From a checkpoint of a small transformer trained on Wikipedia: 6 heads of 64 (1 for keys and values), 268M tokens.
Each number is 128 + 24 x the weight over the matrix's rms, rounded and kept within 0 to 255. Layers, rows and columns count from 0. Numbers have three digits each.

# layer 5 attention query, 384x384, rms 0.124, rows 217-245, columns 96-191
160136107114155105165109054148125128156115101133126124117118168107177115104109129113131130148163148116145106130127133103131184110117127155119119170133152135112139088149146097091120110139145122159124154126126122100103146115127115109102128174172128113163136097132166148116122112142158098133
143167134104142124164138147158135097144126133122157144116150117150126147110139147116105124153050080154144137135142156136124162129154106092081128117136116151159108143139192089169101072037104162079141105103177082128110187129118169124092126146106113077120126138135144131143137156116176149114
109132119106139158125107150127170127141121136113134117111137115133112100138111150165147133160071126132128102131128109137117148147136125119125148119105180142127152130119135141174123120145115128127140161106150110121130126167096138108164113179142093071161131123129117138125120116067125133139
115083167130104151150077095111184095103076127141129152114098103161161097128143138152098103152105136106163129136101151092124117160129102172156125121142147112156132153183100119110107115117154154127149126124127152123152147111163159145096150168113108085121152092152127093088135129138096137136
100111100114155127132112092111119159108094125140122098144120118135164133130093149168138130109102164149129149117146107134116105062132115141128169151084079124130170132113099101101159149154135095110102098162121126184156161092131175140072136142137181129088142149174142096137163116181141102098
118104128116088159143150080157150142130163157130135084118164146135133166102135103173091164126113121144034089182104187146127161135142146135107158097126164139121135095114152176124128070129111142164058155100192069153150157182090170168100126129157103082102119106094155133144135122100102080123
067142124128131107086054124151126117079100152159100109158148177094124072135125144102137144156161119130188161116127124120118101089131088156086124147104069137132129094145095104113122127152176127113076130193085161150178069111174157155124135125087139139102139129153165114110133118121158111183
100122153070112116143142202113138124169115137140147154096085118160122101136112132127071089145101084180149138104124106133144152140145099149138076153143155155077155121131199148109125104069093132102169140175147134146142136122149108108144108107111131155157100138133111096107144125109128176099
122148122106153110130151157104170098138065123160107130130143122154133135131105146102132105158128137154165125162134119131139154130106113145123119162139113123131077107138131146160178130088112110107104132123129063112120098076105143162108120162170116097102108130140162102148146168119099122117
107143140098140125152137140149127106138116152125130139138125152124143143148146130150091150153158127132117136105117118123143109135130120133091112128133108108119138133083148122112129101109136156108108131105081130146136131135166112115151108140115136135140146136102119139136137120084144157099
118131123094113126139119160153105092124122142137085109132140102124125111101092151104149114136143121133136116130106119140114108111108126112102158158119067144135118107159124155117110105139125149155113111142119105103114155103134108121115123152137107127109119119123131126104100109117137119123
118131122102156107135126116142133126150129138128127147155121140119151104104149145115103152150138110124121147139152113129121129101139167147106102122125145100156114089122161134099109119121143140133128128139140120167151121118102119126136125134133111166120139131127125133140139111126127133106
141154124134094106154151158148082121149121126103088130145161120110133152123141116161087160108131127103128138128134136123134156123126127132104135134146113135116134108127134109113138132166131150129139136132094108101147081123134103097118127126143149128137147135126124132144136120110140136145
111127123116117155121150131109140148130145162128142131114123171115131142118165137135142174137140128150123123146145139145141104139169115127089143132142129142169106119153156127130125105167128118094129126125126110136139124133132139126127110165117112119110113142133109135145110140134119106133
119178116100111113115139171130118122130137104119115148158072107127156119145110140131080128124143120140130144111137147103113108139153147144129127129113157138110164152170110116115105109140131148155145174083112126140109143115092149110118106159095145099145166157131105159100108145097170082136
152126114127134113121109162120092128125130125144118138105125138104092103126139133140130119125113115117114158124115127137120106118082112156109122130152122166120156135119121118128156136128156145118136134126140150154167141124138138156135133116152121098123130133130138137138132111145131136111
138158112115159138126119147123181143124130118121157116082140150177120146112145105116117127139151109150101111122142089131151136073115123132072143136118116160152117135151137144142111112125139136122128090116132116122113122107122112125115152148137095093135132116105137109148112098132142143103
171159129128154121098127124110127143143114113164127152155090173117141139100131115139139121121116138092121120092133106138120167099167121123121110152119081130130141145112158103151070165118135125121113088161134124107153131122129115138139152123114160164124144116173164154113131135166140116134
117106111134121117141151133101140153164132131176123138113102155114147126103141133119135142153118111131124134150126134145136115114111113136138123090135132119115100144133130143083129092090133125129127115152122123148119128110149097139139122123114133132138130123162143080156128128096111108160
094088106131149135112137101104105124077103119106131136112103179145123102110148124160138102107176110132099178116121173118117121117128127128142154133102134154139150138134098088147118102107168138098130127073094172097144146114114083172109199106127130139111164126108153145156112135137141120153
092116140133155173157168121092120134128149128110139156132123143148122108130094112136125111155091103150157094093095194112133102157188068165127123147129138115122116151108137118107132145151136106145137161107153161109097125090132130165072108146113127090126156103124178138151169100144134128148
157114100096150128139199113112115084114126147101109079131130136142154130087119103110157153165105136122088107164093168128127142127066143120108111100184119114127078169128127137124148101164138125174132122160152107124151108218095156125118077077171161115118130118124135169127132130119107052039
093140173135118136090149110134143128130166140107143106157083141121109125092099088147088152081108101134090113137156148068106130120082187096134149105072071124124113127150128138135137140123145100109140150087124101136132096160048162097128133125130068116104115102144116135125109117083137128090
120128119132132129139137139144099155146113157153119116093142094119152140099143102148138099146142140137101098189096136112163128158121143188099144129151144129150120118175082202117131112132105118110090084139186084139079053131127084088140090098129128156164059166152162113137111130136132135113
138138090136150150103135104105143123164144121135142115139122131180102113172112169155177066104155148100107125129090107130147109148091154123163139159142115148144085087142119129110152094060151114136092155131204096142163146153116132150132150121136162164090103126187157150127109153081144113172
135111115162135120100157128103129098125162135164090102151111095115110128124138109143119114116099119088102112141151164112106130141097147145135138132113102095145133110150127163112151151144133085126113157105140072157130162146095128128140106079170156142131134117174101148088133072118099137137
142106154098160106162127118207148177121076119111117177162079116145164120135105124104139112073134092123115148080118136144166106138153107151223174099104112142163086077182113113110103124132101110146105128110115130158159126131165150089155107123112081149087085134122157119146092146113103163093
173111178111142170140135127126143105143060120085201136090120100117148078119182120094123152176119156153196136102159114107131115094131098150112144121123124145124144118134151127170125134107119113126123158116137092130128131108117186165122145148116135136155080115122113115172085153163135135159
146143156112118103123119126131100126092134151156096117153144142148148084150133103128133143101127100091149094142129109140128117142133172103139126155137109150130154126122124108114143118156109136127134126122151159126110139132103149157112098108138154084131123117170111129064122130133139073075